Weights of a small transformer language model.
Size: width 64, 2 heads of 32, MLP 192 GeGLU, vocabulary 2048.
Architecture: RMSNorm before and after each block, learned positions, no biases in attention or MLP, tied embeddings, capped logits.
Training: a variant of SOAP for these matrices, 5873 steps.
Each number is 50 + 10 x the weight over its row's rms, rounded and kept within 0 to 99. Layers, rows and columns count from 0. The size before them is the row's rms in percent of the matrix's.

# q: layer 6 attention query, 64x64, rms 0.0978, rows 46-63, columns 0-63
# k: layer 6 attention key, 64x64, rms 0.0907, rows 46-63, columns 0-63
# v: layer 6 attention value, 64x64, rms 0.0809, rows 32-63, columns 0-63
# o: layer 6 attention output (transposed), 64x64, rms 0.153, rows 32-63, columns 0-63
# gate: layer 6 MLP gate, 192x64, rms 0.114, rows 0-1, columns 0-63
# up: layer 6 MLP up, 192x64, rms 0.111, rows 0-1, columns 0-63
# down: layer 6 MLP down (transposed), 192x64, rms 0.146, rows 0, columns 0-63
q46 112:45 50 49 33 51 62 61 51 46 62 44 50 41 50 47 53 41 65 44 53 38 62 57 52 70 35 50 56 40 39 57 31 53 43 59 61 37 53 71 45 44 53 48 32 32 55 57 50 53 39 49 39 51 61 28 42 43 68 43 50 52 60 63 65
k46 108:45 51 51 31 49 56 45 71 38 44 58 63 45 39 54 45 44 57 29 51 51 56 40 54 70 38 47 42 46 56 53 56 51 30 53 66 39 51 62 33 51 55 50 47 40 52 56 51 46 41 69 59 33 72 38 57 30 51 42 59 51 57 52 42
q47 111:35 67 49 23 50 49 47 47 50 54 50 44 53 47 44 54 60 38 64 58 69 37 46 54 49 31 44 38 55 44 54 44 60 50 41 47 49 31 54 33 57 59 48 49 52 44 62 65 40 48 35 47 50 66 73 66 48 45 54 38 50 66 41 49
k47 111:45 55 53 31 52 47 43 58 72 42 62 45 59 46 38 40 47 51 48 51 54 54 69 60 59 37 29 54 45 42 45 50 55 49 49 39 44 32 41 52 60 45 42 45 41 45 35 61 39 63 31 46 55 61 65 58 54 56 64 52 59 65 51 74
q48 107:56 57 56 53 27 45 63 59 56 51 45 64 53 71 48 41 46 49 38 36 60 45 66 56 33 45 55 61 50 34 50 48 47 50 35 40 63 28 32 38 52 49 44 45 50 47 40 46 39 49 52 60 54 52 70 49 66 32 58 65 46 47 50 52
k48 109:54 54 42 56 48 45 47 37 53 56 34 49 63 51 55 65 53 49 64 60 59 33 58 53 33 38 62 36 59 48 45 39 51 56 38 46 75 42 52 43 49 67 42 67 38 52 53 59 46 43 40 33 64 50 53 64 64 33 46 53 41 46 66 50
q49 112:44 52 69 31 65 64 36 51 44 40 61 53 44 62 55 47 45 57 59 41 55 56 45 65 50 43 51 45 55 37 40 49 52 53 50 50 38 38 66 53 62 71 36 54 51 55 34 47 49 44 63 61 59 61 46 74 44 68 67 50 63 58 46 52
k49 091:25 52 65 33 57 60 48 82 53 56 51 61 43 57 50 43 51 46 58 35 61 47 56 78 52 52 46 40 48 56 60 49 41 53 50 54 47 52 51 43 44 63 51 36 50 54 44 51 54 45 50 52 55 64 56 44 43 71 64 71 52 45 47 45
q50 104:69 62 44 48 42 32 54 55 66 34 63 58 46 42 45 48 44 54 47 48 64 58 40 38 38 44 44 71 55 63 49 48 35 55 42 40 63 35 49 42 53 53 34 48 31 59 45 68 47 45 42 57 36 32 57 56 51 40 41 48 41 60 54 57
k50 095:50 57 41 34 43 42 50 26 57 54 31 54 46 43 52 56 44 57 45 58 60 37 55 29 33 53 63 42 44 53 40 50 61 60 64 49 50 46 49 42 39 57 27 61 38 62 55 61 43 34 50 41 50 34 53 50 58 60 41 45 36 62 51 64
q51 114:53 43 29 49 51 55 37 51 57 41 53 56 35 67 59 62 51 54 65 61 54 51 33 40 40 63 64 54 52 57 36 39 49 47 38 50 41 66 49 63 32 35 62 67 63 49 51 53 66 62 70 49 55 49 47 48 49 68 39 49 54 58 47 54
k51 104:64 43 41 56 59 51 63 18 53 44 41 60 46 62 53 53 55 59 58 48 54 48 44 46 58 61 35 48 50 47 33 54 39 46 52 56 42 68 44 69 53 26 53 66 70 67 49 60 49 53 53 37 53 44 43 49 60 58 47 63 57 49 57 42
q52 099:53 66 47 36 54 50 54 53 45 55 56 55 61 50 52 49 47 52 50 53 58 39 59 40 32 62 41 60 34 45 51 52 40 77 35 53 42 41 43 35 41 51 35 25 36 54 53 53 41 56 52 52 43 47 37 67 35 50 51 51 26 62 57 57
k52 108:68 55 41 35 65 53 36 48 55 53 63 55 69 59 51 47 46 60 49 44 54 51 54 46 30 69 41 64 46 30 58 40 35 55 43 47 44 53 53 34 44 52 52 31 47 48 56 59 27 38 51 51 59 42 41 65 50 35 52 44 40 61 43 54
q53 114:49 42 69 59 59 45 53 48 31 56 36 43 72 50 68 50 59 50 49 61 50 70 53 46 45 80 45 46 40 57 38 53 43 61 54 65 42 43 63 31 55 46 43 46 37 54 64 42 37 51 68 45 53 54 55 51 38 46 58 52 51 56 48 52
k53 109:48 48 63 57 66 54 51 89 55 52 62 56 63 41 58 36 63 53 44 46 49 53 43 63 50 68 55 67 60 57 60 53 36 49 58 62 50 37 39 47 64 51 51 26 47 51 60 50 48 50 53 64 49 44 46 47 44 46 58 48 48 63 48 38
q54 110:72 49 37 62 39 55 51 54 36 42 62 65 36 63 47 54 64 48 42 49 45 28 53 38 40 64 51 58 53 57 51 57 47 50 67 45 55 61 48 61 53 57 62 52 56 58 43 46 62 53 59 72 57 58 61 42 66 70 51 46 54 43 53 32
k54 103:62 45 41 46 34 49 55 18 34 46 46 50 39 70 54 54 64 43 60 48 31 47 55 36 35 60 44 66 62 55 43 57 46 48 54 45 58 68 46 61 58 50 44 64 54 50 50 40 61 40 51 57 74 54 54 47 58 49 54 52 45 42 45 39
q55 092:44 64 56 38 40 40 60 35 61 59 42 75 43 31 60 59 55 69 64 36 61 52 58 49 58 53 50 61 49 60 62 63 48 46 65 47 46 47 44 37 49 46 58 38 47 51 55 49 42 42 68 47 53 49 35 40 51 45 44 67 62 50 60 34
k55 099:53 52 45 25 57 58 53 58 44 60 43 54 44 35 59 63 58 31 64 64 64 57 51 58 57 51 60 62 48 60 55 61 50 65 48 71 37 45 41 40 47 41 44 45 48 59 40 24 45 41 56 61 56 63 32 58 51 50 41 47 51 42 57 47
q56 105:45 47 37 67 50 51 60 57 50 33 46 58 51 44 45 39 37 41 39 56 33 36 36 45 54 61 69 52 38 51 61 32 43 74 50 54 33 55 46 45 53 43 64 52 60 54 46 60 56 56 48 40 41 44 45 41 48 30 46 66 41 45 37 40
k56 094:61 55 39 68 62 53 36 25 38 30 48 50 36 51 56 55 56 61 63 49 44 48 44 20 52 65 60 50 42 43 50 35 61 41 44 57 47 48 49 45 42 52 52 60 62 54 40 61 50 60 34 39 59 45 43 46 50 35 46 46 53 42 63 56
q57 089:59 58 42 40 46 36 48 38 71 60 51 74 43 39 55 30 43 54 50 60 60 49 64 68 44 73 70 66 52 52 65 65 51 47 43 37 42 55 42 48 60 44 44 46 42 51 42 51 50 53 46 56 51 35 64 59 45 44 44 49 49 38 55 50
k57 087:62 43 58 51 51 53 51 30 56 57 33 62 44 46 55 70 41 42 74 51 49 41 75 55 43 62 58 52 51 58 52 59 38 62 56 45 36 44 67 35 44 45 45 39 46 52 45 70 38 41 47 52 62 40 48 58 61 36 57 50 59 45 52 52
q58 104:52 57 45 55 50 39 43 50 31 68 46 41 40 50 58 46 26 44 40 61 47 53 53 52 53 50 69 53 56 32 44 47 63 55 60 53 53 46 54 46 57 63 46 50 30 54 75 58 65 36 37 47 34 44 73 46 63 59 58 52 45 51 51 46
k58 090:47 62 56 49 46 41 58 62 67 60 67 63 33 36 60 40 38 61 43 43 42 68 58 46 60 32 61 41 47 48 61 56 60 60 53 64 58 37 60 56 65 71 45 55 34 47 62 56 67 44 46 58 55 37 49 44 46 48 59 57 54 50 46 52
q59 099:41 45 42 49 43 45 63 47 47 42 57 61 46 58 48 49 38 48 37 52 66 73 53 52 43 57 48 47 40 40 46 37 68 46 36 39 39 36 54 40 46 55 52 33 45 39 48 40 48 58 61 45 28 35 36 38 63 44 43 59 29 37 61 50
k59 097:46 42 51 53 44 57 52 42 46 41 39 54 53 49 45 52 39 40 62 49 74 54 64 33 47 60 54 39 57 45 41 31 59 49 46 60 56 54 61 36 47 47 51 52 43 63 61 52 45 49 42 39 32 35 41 74 65 30 39 57 40 45 57 31
q60 128:45 47 44 37 60 58 54 57 56 53 44 37 31 49 50 49 44 53 64 46 50 51 33 42 76 40 60 48 54 64 47 51 61 40 60 55 46 55 67 65 50 35 51 66 52 51 59 45 73 54 59 38 27 51 33 39 49 42 50 56 56 64 46 59
k60 123:43 52 40 39 62 59 44 57 56 33 48 55 26 49 44 38 49 65 59 69 50 51 32 42 73 39 42 42 44 68 50 48 61 38 49 53 39 54 60 67 51 35 46 49 52 47 51 44 61 55 56 45 39 57 30 39 40 63 45 55 48 49 37 55
q61 104:51 50 60 49 46 48 43 41 44 45 59 34 51 29 42 38 67 42 37 58 39 48 56 37 52 58 51 67 47 41 62 44 53 54 52 50 55 20 35 71 60 67 60 54 56 61 47 48 53 53 47 68 48 59 57 41 45 65 56 38 49 51 36 38
k61 103:39 44 46 53 53 42 40 25 39 59 61 30 57 44 55 43 52 36 44 60 37 72 58 23 40 62 54 38 41 50 48 63 47 44 55 46 43 51 45 64 47 59 63 45 53 46 54 56 43 44 36 51 65 60 59 50 43 62 68 49 53 40 40 46
q62 106:76 68 32 50 46 42 47 54 57 60 39 47 62 51 62 71 72 59 45 49 42 50 53 44 39 49 56 42 43 48 51 68 54 54 49 55 47 46 50 34 44 36 37 38 45 63 37 50 41 36 44 51 50 46 56 51 32 68 51 48 51 59 64 63
k62 120:64 67 51 36 45 60 69 59 55 70 54 53 72 53 47 56 40 53 36 41 29 53 38 66 37 51 51 57 36 61 60 46 61 48 55 52 59 45 41 43 51 48 42 48 33 61 60 56 41 44 56 56 44 53 54 44 33 47 41 46 73 59 47 53
q63 105:46 62 27 46 48 40 50 47 48 65 60 42 58 65 42 37 52 37 30 60 35 45 57 62 50 52 52 55 34 44 51 42 50 45 53 43 57 54 45 39 57 42 57 35 52 46 41 35 52 40 34 51 43 75 58 49 57 71 58 69 41 52 49 42
k63 102:60 43 49 56 47 63 51 32 40 61 60 53 64 53 41 49 61 45 47 25 33 51 63 30 50 35 55 45 57 49 56 34 58 40 40 61 68 50 59 46 62 64 54 51 41 38 47 52 50 45 45 46 53 75 38 47 64 55 60 60 54 62 46 46
v32 095:58 53 47 60 52 44 64 53 50 45 57 53 28 44 66 46 41 46 45 60 39 56 51 44 55 45 63 43 66 36 62 57 52 72 72 56 41 52 50 55 56 41 39 20 47 35 52 71 45 32 43 44 53 57 64 48 51 51 49 56 57 52 43 49
o32 090:32 47 35 48 45 50 51 50 57 21 58 54 47 71 51 58 54 53 60 61 57 42 45 47 24 63 40 37 56 55 46 51 61 48 34 38 61 46 59 46 54 37 52 45 66 51 48 65 54 30 57 58 46 59 45 50 39 51 38 61 61 50 39 54
v33 101:36 51 45 56 42 34 61 60 58 52 32 51 35 54 44 67 31 36 61 59 25 60 50 60 60 52 38 43 59 49 55 45 55 52 38 51 51 46 40 49 44 54 38 50 59 39 64 63 28 54 39 47 56 51 54 62 50 54 65 54 40 56 66 58
o33 086:38 47 49 58 36 56 50 51 54 35 53 52 62 47 47 58 63 37 57 42 50 53 49 57 56 69 42 53 57 40 48 59 40 49 68 67 34 56 42 58 54 29 64 49 56 50 51 33 37 37 51 50 44 25 39 39 62 51 62 68 48 48 39 38
v34 085:54 37 46 51 68 48 41 62 54 46 48 50 49 42 49 38 47 45 18 56 57 58 40 56 63 51 36 53 51 55 68 42 53 53 43 41 51 47 52 44 43 40 51 58 42 44 59 19 37 35 58 54 40 31 53 58 47 44 61 53 68 58 45 40
o34 100:45 52 71 49 59 56 45 39 60 43 66 42 63 44 53 48 66 38 45 35 35 43 48 41 58 45 53 40 48 55 43 58 46 65 50 29 39 49 45 44 44 49 55 44 47 49 74 67 46 60 62 41 51 64 56 45 59 63 50 58 69 65 37 59
v35 100:49 69 36 56 61 54 36 53 52 39 64 38 56 56 63 37 56 38 54 46 45 48 54 42 51 61 53 61 63 62 58 58 40 32 55 38 51 62 40 61 70 56 56 40 47 66 30 42 39 61 48 52 44 39 47 57 63 63 54 40 36 62 58 44
o35 086:43 54 39 37 51 52 36 52 49 34 56 56 43 53 58 49 50 23 54 55 35 46 60 45 68 47 59 48 44 37 46 51 63 42 30 78 49 71 37 31 48 53 49 48 34 45 47 46 39 49 57 45 46 51 45 40 51 35 38 58 55 53 62 52
v36 090:47 53 73 49 62 66 49 39 50 67 64 62 58 44 59 54 69 65 48 30 52 48 34 56 47 50 50 36 39 62 54 42 58 55 43 49 31 53 34 68 37 61 27 55 37 50 39 44 39 53 46 50 51 47 40 43 48 43 45 43 47 53 52 53
o36 094:39 42 46 32 54 58 29 56 52 56 49 41 50 52 44 45 47 53 45 40 64 56 34 59 66 41 32 53 38 68 55 45 66 38 51 58 47 55 45 70 64 48 42 54 39 39 41 52 57 38 27 50 42 49 50 40 66 60 41 49 65 59 47 59
v37 100:49 48 54 69 57 54 56 51 35 39 56 45 36 49 32 50 62 59 45 59 51 53 49 59 78 49 48 48 48 55 57 31 45 44 35 51 46 55 40 46 65 51 39 40 51 61 35 48 36 55 42 61 67 45 44 25 65 62 41 43 51 37 59 50
o37 104:48 57 61 40 47 56 45 32 69 46 51 54 43 48 50 72 49 68 58 54 67 50 48 51 58 46 54 43 51 47 25 56 57 47 55 42 46 37 55 48 62 60 46 68 43 68 38 50 41 59 48 56 47 22 51 36 58 63 57 46 55 41 53 61
v38 098:43 54 50 50 50 39 41 56 53 51 58 36 52 43 52 59 39 28 42 53 31 52 56 44 42 56 60 67 40 62 47 46 70 46 59 31 56 69 48 42 62 65 47 49 52 36 49 53 41 31 68 40 58 55 56 24 49 54 43 47 61 52 52 58
o38 094:46 46 58 41 64 53 40 47 57 72 64 68 53 45 50 53 54 39 49 53 64 49 55 57 56 60 49 37 48 41 53 58 44 39 39 42 50 48 64 62 41 45 35 62 56 37 49 43 43 76 66 41 45 53 38 58 66 33 29 56 49 37 51 45
v39 085:48 60 49 51 58 38 26 54 46 43 53 58 55 46 41 43 67 42 49 53 72 53 61 29 44 39 51 58 37 48 60 52 47 57 49 48 40 61 39 33 62 60 46 62 57 54 52 44 59 54 26 50 58 46 53 58 49 47 40 76 43 38 48 34
o39 094:68 55 43 44 48 47 37 45 52 40 43 44 42 51 53 50 48 57 42 54 49 39 65 44 39 45 43 52 29 31 43 48 45 55 45 56 72 69 59 57 32 41 61 67 34 40 38 41 44 45 30 44 53 53 50 60 47 55 38 49 69 62 47 39
v40 090:54 46 47 63 52 53 60 49 67 33 47 53 40 47 54 44 54 44 53 65 42 50 63 58 45 43 51 41 31 46 53 56 42 62 69 38 62 49 44 48 54 33 45 47 63 24 36 54 37 47 52 42 64 48 58 26 57 51 55 32 38 57 58 42
o40 088:57 46 37 39 71 63 65 39 76 52 40 55 62 60 59 49 45 42 62 39 62 56 50 54 40 65 58 41 60 52 44 36 44 45 48 40 63 57 47 53 72 61 49 51 49 41 25 51 57 39 54 53 46 45 56 50 51 52 31 57 41 51 60 50
v41 105:44 25 50 58 51 45 53 42 62 71 39 60 62 54 43 47 41 41 46 54 44 66 48 51 61 47 49 53 51 60 70 40 64 40 53 68 37 65 40 49 56 56 46 45 33 64 62 53 57 47 45 68 43 50 68 48 62 52 44 43 69 41 46 45
o41 096:59 51 65 54 44 52 47 60 58 43 51 58 62 50 45 32 44 61 63 59 51 35 48 49 56 50 43 41 29 48 47 65 64 37 45 37 44 35 50 60 37 34 24 58 48 50 47 54 39 66 60 72 60 49 47 43 54 57 63 51 52 40 40 42
v42 098:63 49 57 60 57 41 64 51 61 44 57 42 64 66 42 64 45 38 39 58 64 42 62 42 45 35 52 47 44 53 65 39 38 50 46 55 36 50 65 55 61 63 30 51 45 72 57 36 48 70 60 43 52 54 48 55 66 58 60 45 56 42 57 55
o42 104:45 30 45 42 63 51 39 46 42 37 45 44 49 56 63 57 46 34 41 57 43 42 42 50 57 45 60 55 63 38 66 60 66 39 57 44 39 36 54 58 50 53 49 34 27 64 63 52 61 67 57 34 45 39 50 51 62 35 60 51 53 50 41 63
v43 095:69 50 49 44 52 34 29 57 48 53 36 24 44 55 64 66 47 52 36 68 49 52 46 43 63 50 51 50 47 40 43 58 60 60 55 54 61 54 60 45 53 61 62 40 58 48 28 53 61 54 54 51 37 48 49 54 48 51 27 34 40 54 42 63
o43 090:55 50 55 47 58 37 53 39 27 56 49 64 43 65 55 61 51 39 59 44 59 49 72 62 45 52 54 62 55 38 45 62 39 54 31 36 61 44 48 53 35 53 66 52 49 55 31 41 48 32 66 49 52 59 66 58 62 58 49 40 50 35 47 46
v44 092:51 38 28 51 51 45 36 50 76 58 42 51 70 45 49 37 39 46 41 61 56 42 47 65 54 51 63 54 43 45 44 43 41 47 59 55 54 53 37 56 46 51 40 51 70 52 62 65 49 49 40 49 34 57 43 45 35 46 48 60 71 30 53 40
o44 101:56 65 45 42 42 67 59 52 57 51 41 54 56 63 43 45 44 37 26 42 39 52 55 44 52 48 30 43 60 41 41 54 51 57 60 36 66 50 75 48 64 60 48 55 41 37 56 40 58 56 49 52 45 59 63 61 38 42 67 55 39 34 48 38
v45 104:44 49 45 65 54 48 58 49 38 42 50 48 39 47 48 51 40 29 60 44 60 57 51 48 62 37 57 72 63 56 40 57 57 39 45 46 44 44 48 32 26 42 47 36 40 56 50 34 46 55 43 30 52 58 61 45 67 47 57 61 59 29 45 45
o45 102:67 65 56 41 35 37 67 51 40 54 51 64 62 57 43 55 65 57 50 72 45 46 50 50 30 67 54 51 54 62 49 48 44 56 46 62 46 51 51 55 37 49 50 51 33 74 52 61 56 66 45 61 47 48 44 45 43 57 43 71 64 46 42 56
v46 102:48 47 54 52 53 45 38 56 51 56 56 45 65 64 47 56 59 58 39 69 65 56 46 48 48 57 76 42 29 46 58 60 54 79 68 50 56 65 48 51 52 50 44 40 51 48 50 36 42 48 58 49 33 61 66 43 47 56 39 48 50 32 45 44
o46 097:38 30 32 52 52 60 25 36 56 55 45 49 47 57 45 61 46 54 57 47 51 50 52 47 66 56 36 32 56 71 46 53 69 52 32 52 59 43 49 67 32 58 47 46 35 56 50 59 58 32 57 37 50 57 58 62 56 58 48 53 47 47 48 51
v47 102:51 64 62 45 51 46 33 53 43 35 53 42 46 59 51 51 44 46 65 44 50 68 48 39 53 65 51 35 44 66 53 31 40 47 41 65 54 63 47 56 38 45 53 47 27 25 52 56 59 63 42 31 54 55 49 61 31 51 48 42 52 60 52 51
o47 099:39 63 56 66 48 55 50 44 33 58 54 55 46 76 43 39 50 70 51 40 48 57 58 65 48 40 68 40 41 53 56 63 51 48 57 69 48 53 52 53 50 51 54 62 51 32 54 38 43 49 41 33 36 41 58 59 31 46 53 62 63 55 39 54
v48 103:52 49 54 52 44 36 46 62 50 62 56 46 50 45 48 40 44 62 59 62 50 44 51 56 39 43 61 36 71 58 48 48 52 49 62 44 44 70 39 41 42 38 75 73 44 51 43 63 57 55 48 33 48 49 51 62 59 45 57 61 65 73 46 35
o48 100:46 39 43 68 31 36 50 38 52 76 56 39 46 54 55 25 41 57 49 45 65 52 57 32 37 60 53 60 43 38 52 54 42 54 42 59 51 42 39 42 65 43 42 57 48 34 65 59 50 59 53 51 55 49 65 58 60 45 61 58 38 55 52 53
v49 098:48 49 39 51 51 61 27 43 46 63 59 58 48 63 57 65 40 46 49 43 49 44 37 55 41 69 37 33 55 38 31 68 49 29 51 46 55 41 50 52 50 55 50 49 41 61 37 56 45 68 40 37 50 63 53 60 37 33 56 56 53 43 60 42
o49 089:56 58 40 56 55 45 46 61 43 49 56 49 55 35 72 70 23 47 39 56 58 48 58 56 44 63 40 50 31 60 59 64 42 54 48 67 65 60 56 46 49 55 66 54 47 51 72 35 59 56 45 49 39 53 55 30 49 48 43 52 48 46 45 42
v50 095:36 46 69 53 38 50 64 53 73 33 74 50 41 58 55 49 58 41 52 50 54 50 53 39 49 54 43 47 44 45 40 50 46 36 52 48 59 61 38 19 53 45 40 56 58 44 60 45 42 56 43 69 49 51 46 54 37 36 58 48 51 65 51 66
o50 094:55 88 43 53 49 57 44 40 60 50 42 46 35 39 57 51 58 43 52 51 51 59 48 47 49 47 58 42 52 54 46 45 54 26 51 36 40 59 53 56 52 39 44 66 75 53 55 43 40 67 55 52 32 53 59 48 56 48 35 62 57 57 65 51
v51 090:35 53 57 41 27 47 42 61 40 64 49 49 45 39 62 49 39 27 51 58 56 44 40 48 44 28 71 53 74 66 52 55 59 33 42 34 43 53 56 34 57 60 56 53 56 43 48 56 49 67 42 48 52 57 47 46 54 54 54 40 46 53 46 52
o51 087:40 44 56 60 44 44 38 44 23 56 53 57 51 43 52 56 58 55 39 51 59 40 64 56 50 70 56 58 38 45 46 28 61 39 48 53 40 55 48 71 59 52 38 33 51 43 50 47 52 56 68 38 60 43 33 55 45 55 50 63 35 54 56 65
v52 095:50 47 57 59 30 51 49 54 56 63 50 52 37 47 37 54 48 41 43 38 38 52 47 45 40 30 62 51 36 51 66 59 33 39 63 23 47 50 44 33 49 63 43 54 65 47 29 44 46 51 51 64 37 65 43 44 48 62 38 45 51 53 57 47
o52 087:50 37 62 41 52 54 35 61 66 53 44 49 45 41 48 40 31 48 42 41 56 68 53 45 49 60 25 53 47 60 51 46 41 40 38 33 40 51 62 61 48 44 61 38 40 52 31 65 47 57 53 52 50 49 54 46 27 54 40 48 45 66 69 48
v53 098:36 25 50 43 68 50 27 53 56 57 50 58 43 40 47 65 35 62 52 36 74 38 63 48 51 45 31 55 49 63 51 47 63 48 51 66 52 49 48 54 51 59 48 51 56 33 56 54 69 48 48 57 63 59 51 52 49 55 48 65 56 61 47 60
o53 102:38 61 62 71 66 32 49 51 46 48 74 54 57 42 53 42 56 45 41 55 59 51 56 53 45 50 67 43 48 35 61 74 58 46 60 31 51 50 56 61 41 53 44 60 60 47 33 60 56 52 35 63 54 45 68 61 46 44 49 48 55 59 40 47
v54 107:43 60 47 66 62 69 48 46 34 45 54 54 27 46 43 57 66 57 33 74 63 34 33 51 50 52 48 46 34 34 64 43 47 49 44 50 55 44 40 68 49 31 54 44 40 58 44 45 41 51 44 59 45 52 59 52 41 59 52 40 51 58 54 56
o54 105:43 41 68 46 39 35 45 58 66 51 48 57 31 37 50 55 44 68 64 72 65 51 36 43 42 39 49 37 57 32 38 56 52 59 52 36 58 53 46 48 50 62 59 60 43 37 61 65 58 42 56 34 44 52 61 40 53 53 46 57 49 44 48 60
v55 104:52 57 35 51 48 60 61 55 51 46 59 53 70 45 51 76 63 58 59 64 64 54 44 47 56 37 45 31 45 47 61 63 56 51 47 54 57 42 53 33 39 46 57 50 56 38 31 48 52 35 51 57 49 38 38 50 48 54 39 53 58 30 52 75
o55 098:53 53 41 56 65 53 46 54 54 45 54 48 46 55 35 51 56 48 72 49 46 63 60 57 52 62 44 37 45 41 42 47 40 58 55 55 38 36 45 67 45 78 49 32 41 64 55 42 45 46 41 42 56 75 55 42 55 66 63 56 71 56 53 54
v56 096:50 58 49 48 42 59 58 56 45 38 44 61 56 45 37 56 45 56 51 33 66 40 49 57 37 72 46 49 60 51 29 63 53 59 55 67 38 41 57 36 26 49 63 65 47 51 38 47 51 56 31 63 44 47 50 51 34 33 54 62 44 48 50 48
o56 099:46 63 39 56 30 33 59 34 49 50 56 43 54 43 52 47 45 50 44 65 35 68 50 33 60 37 36 68 60 41 47 44 39 39 51 50 60 53 37 61 53 55 58 59 55 58 53 42 55 46 23 52 57 74 48 42 50 59 52 54 45 42 53 44
v57 110:47 54 44 66 58 54 36 59 57 34 69 38 41 72 53 40 55 47 59 48 42 43 56 52 41 43 42 61 42 52 53 46 48 51 52 29 48 40 41 57 58 35 30 56 42 52 40 27 47 62 46 64 63 56 57 53 49 67 36 39 58 49 53 64
o57 102:53 70 46 44 56 59 53 34 58 40 44 75 39 43 54 46 35 52 59 37 59 56 39 39 69 47 51 47 37 45 59 58 46 59 46 29 32 66 63 42 43 62 51 38 40 43 48 64 60 47 57 48 41 47 34 54 46 46 47 64 57 61 51 52
v58 103:52 34 45 34 68 28 57 59 56 65 29 53 62 39 41 62 54 35 49 54 56 46 57 56 45 51 33 62 26 51 43 35 44 52 46 55 49 54 56 41 39 45 50 61 44 53 58 59 57 51 29 63 49 53 46 46 53 58 28 43 54 46 44 55
o58 090:70 45 50 51 59 50 54 44 59 54 49 42 41 39 43 35 51 47 45 45 28 37 72 54 61 50 47 53 45 45 49 71 50 46 61 35 60 47 56 64 59 56 50 48 59 44 39 46 55 56 50 44 78 32 45 36 49 58 53 56 53 27 41 38
v59 099:57 57 46 56 59 51 30 41 62 55 40 41 34 61 42 36 52 52 62 56 40 38 40 48 55 58 39 25 46 54 53 60 62 54 50 70 45 59 47 36 59 49 68 51 65 59 60 40 59 26 58 40 36 51 50 52 55 49 38 48 42 42 52 61
o59 098:54 54 60 41 67 54 54 59 40 55 29 39 64 53 70 53 58 60 36 58 58 61 60 51 55 50 52 35 61 45 50 71 53 61 30 52 50 44 35 34 54 65 38 58 53 62 47 42 43 29 51 54 55 54 66 56 37 44 52 56 56 56 54 41
v60 094:42 49 45 36 60 54 33 51 48 54 42 44 60 54 51 45 25 55 59 45 58 39 47 54 58 53 62 38 37 68 49 54 50 49 40 56 56 49 51 50 71 41 52 71 58 66 69 46 71 39 49 43 42 61 62 52 69 42 39 60 48 56 47 35
o60 096:50 48 43 57 55 53 53 43 46 41 31 50 74 35 54 49 49 80 43 52 41 38 48 51 40 42 37 33 33 39 73 54 64 54 57 50 48 62 41 43 39 63 46 52 48 57 38 47 44 46 48 50 55 49 67 50 42 45 61 44 30 48 42 40
v61 097:59 52 64 27 59 51 33 45 47 53 40 47 62 34 38 47 38 49 42 56 49 39 43 45 54 50 68 38 68 45 53 63 41 61 56 60 45 67 48 66 40 44 73 67 51 50 68 55 55 46 48 40 47 49 33 42 58 47 52 46 60 61 51 56
o61 090:58 54 54 62 49 44 24 52 51 63 34 31 71 53 35 41 71 45 47 35 55 53 54 44 30 52 57 54 45 43 43 50 53 49 36 49 45 32 47 41 53 58 62 52 39 39 56 42 55 52 43 50 54 58 52 58 48 38 54 34 32 36 48 60
v62 103:45 57 37 49 55 58 57 46 50 55 45 56 55 52 48 66 60 59 54 33 49 61 58 62 54 47 68 42 54 43 51 55 55 43 52 50 47 63 48 44 48 42 27 64 56 33 72 54 30 34 54 49 47 43 34 45 51 30 48 49 67 43 28 40
o62 097:34 67 50 37 39 56 51 55 48 42 55 37 44 40 33 47 72 37 50 46 54 47 50 47 43 62 34 32 49 59 60 37 50 35 35 54 54 49 57 51 52 60 37 56 40 27 65 50 33 51 48 49 47 36 52 47 43 42 50 33 45 42 33 50
v63 095:49 68 35 54 72 56 51 46 47 75 43 47 54 41 61 65 51 58 59 60 49 39 46 46 72 64 35 54 63 61 51 50 62 62 53 58 60 64 60 58 47 61 41 48 50 60 37 41 57 62 63 59 43 41 41 50 39 37 47 41 60 53 44 42
o63 086:33 58 53 30 33 33 48 51 63 50 56 59 41 38 61 49 58 38 53 54 45 37 67 71 58 40 41 55 43 63 56 53 63 53 37 56 45 44 38 45 60 68 61 49 51 55 55 53 41 64 46 50 53 56 62 58 56 63 58 61 38 31 39 48
gate0 112:54 59 57 37 47 56 50 57 50 46 52 47 51 36 54 47 37 44 33 64 47 60 38 48 56 32 58 36 45 43 47 47 60 59 54 54 54 34 62 44 41 55 29 43 58 53 43 44 46 64 50 27 80 46 70 56 63 50 45 51 49 54 56 67
up0 117:39 55 53 31 54 44 50 45 59 67 53 50 65 54 60 53 64 55 45 38 35 43 32 47 17 41 44 49 51 61 44 47 34 50 61 43 65 60 69 55 54 61 65 56 37 53 46 48 49 55 57 65 48 47 45 46 34 39 60 59 48 48 55 47
down0 109:58 24 29 61 44 53 48 49 51 44 50 63 40 42 31 43 37 50 53 42 61 47 45 51 56 52 64 58 40 43 54 42 43 56 67 64 51 47 60 42 51 56 57 52 54 70 46 38 36 61 60 46 53 66 61 71 53 56 47 47 29 53 51 65
gate1 103:57 65 51 64 42 45 73 50 60 63 66 53 50 59 43 43 42 37 58 55 46 74 42 46 61 50 67 51 49 56 54 65 50 48 52 41 51 60 48 38 46 65 35 41 58 42 47 62 64 52 63 68 53 68 56 50 64 60 45 67 51 54 39 48
up1 099:57 57 61 41 39 45 52 54 34 51 58 54 38 43 63 39 70 55 47 55 38 43 59 56 34 68 57 41 32 41 34 67 52 50 46 40 63 57 72 35 40 70 55 52 61 46 63 61 42 55 56 46 57 53 31 41 50 51 57 48 55 51 47 55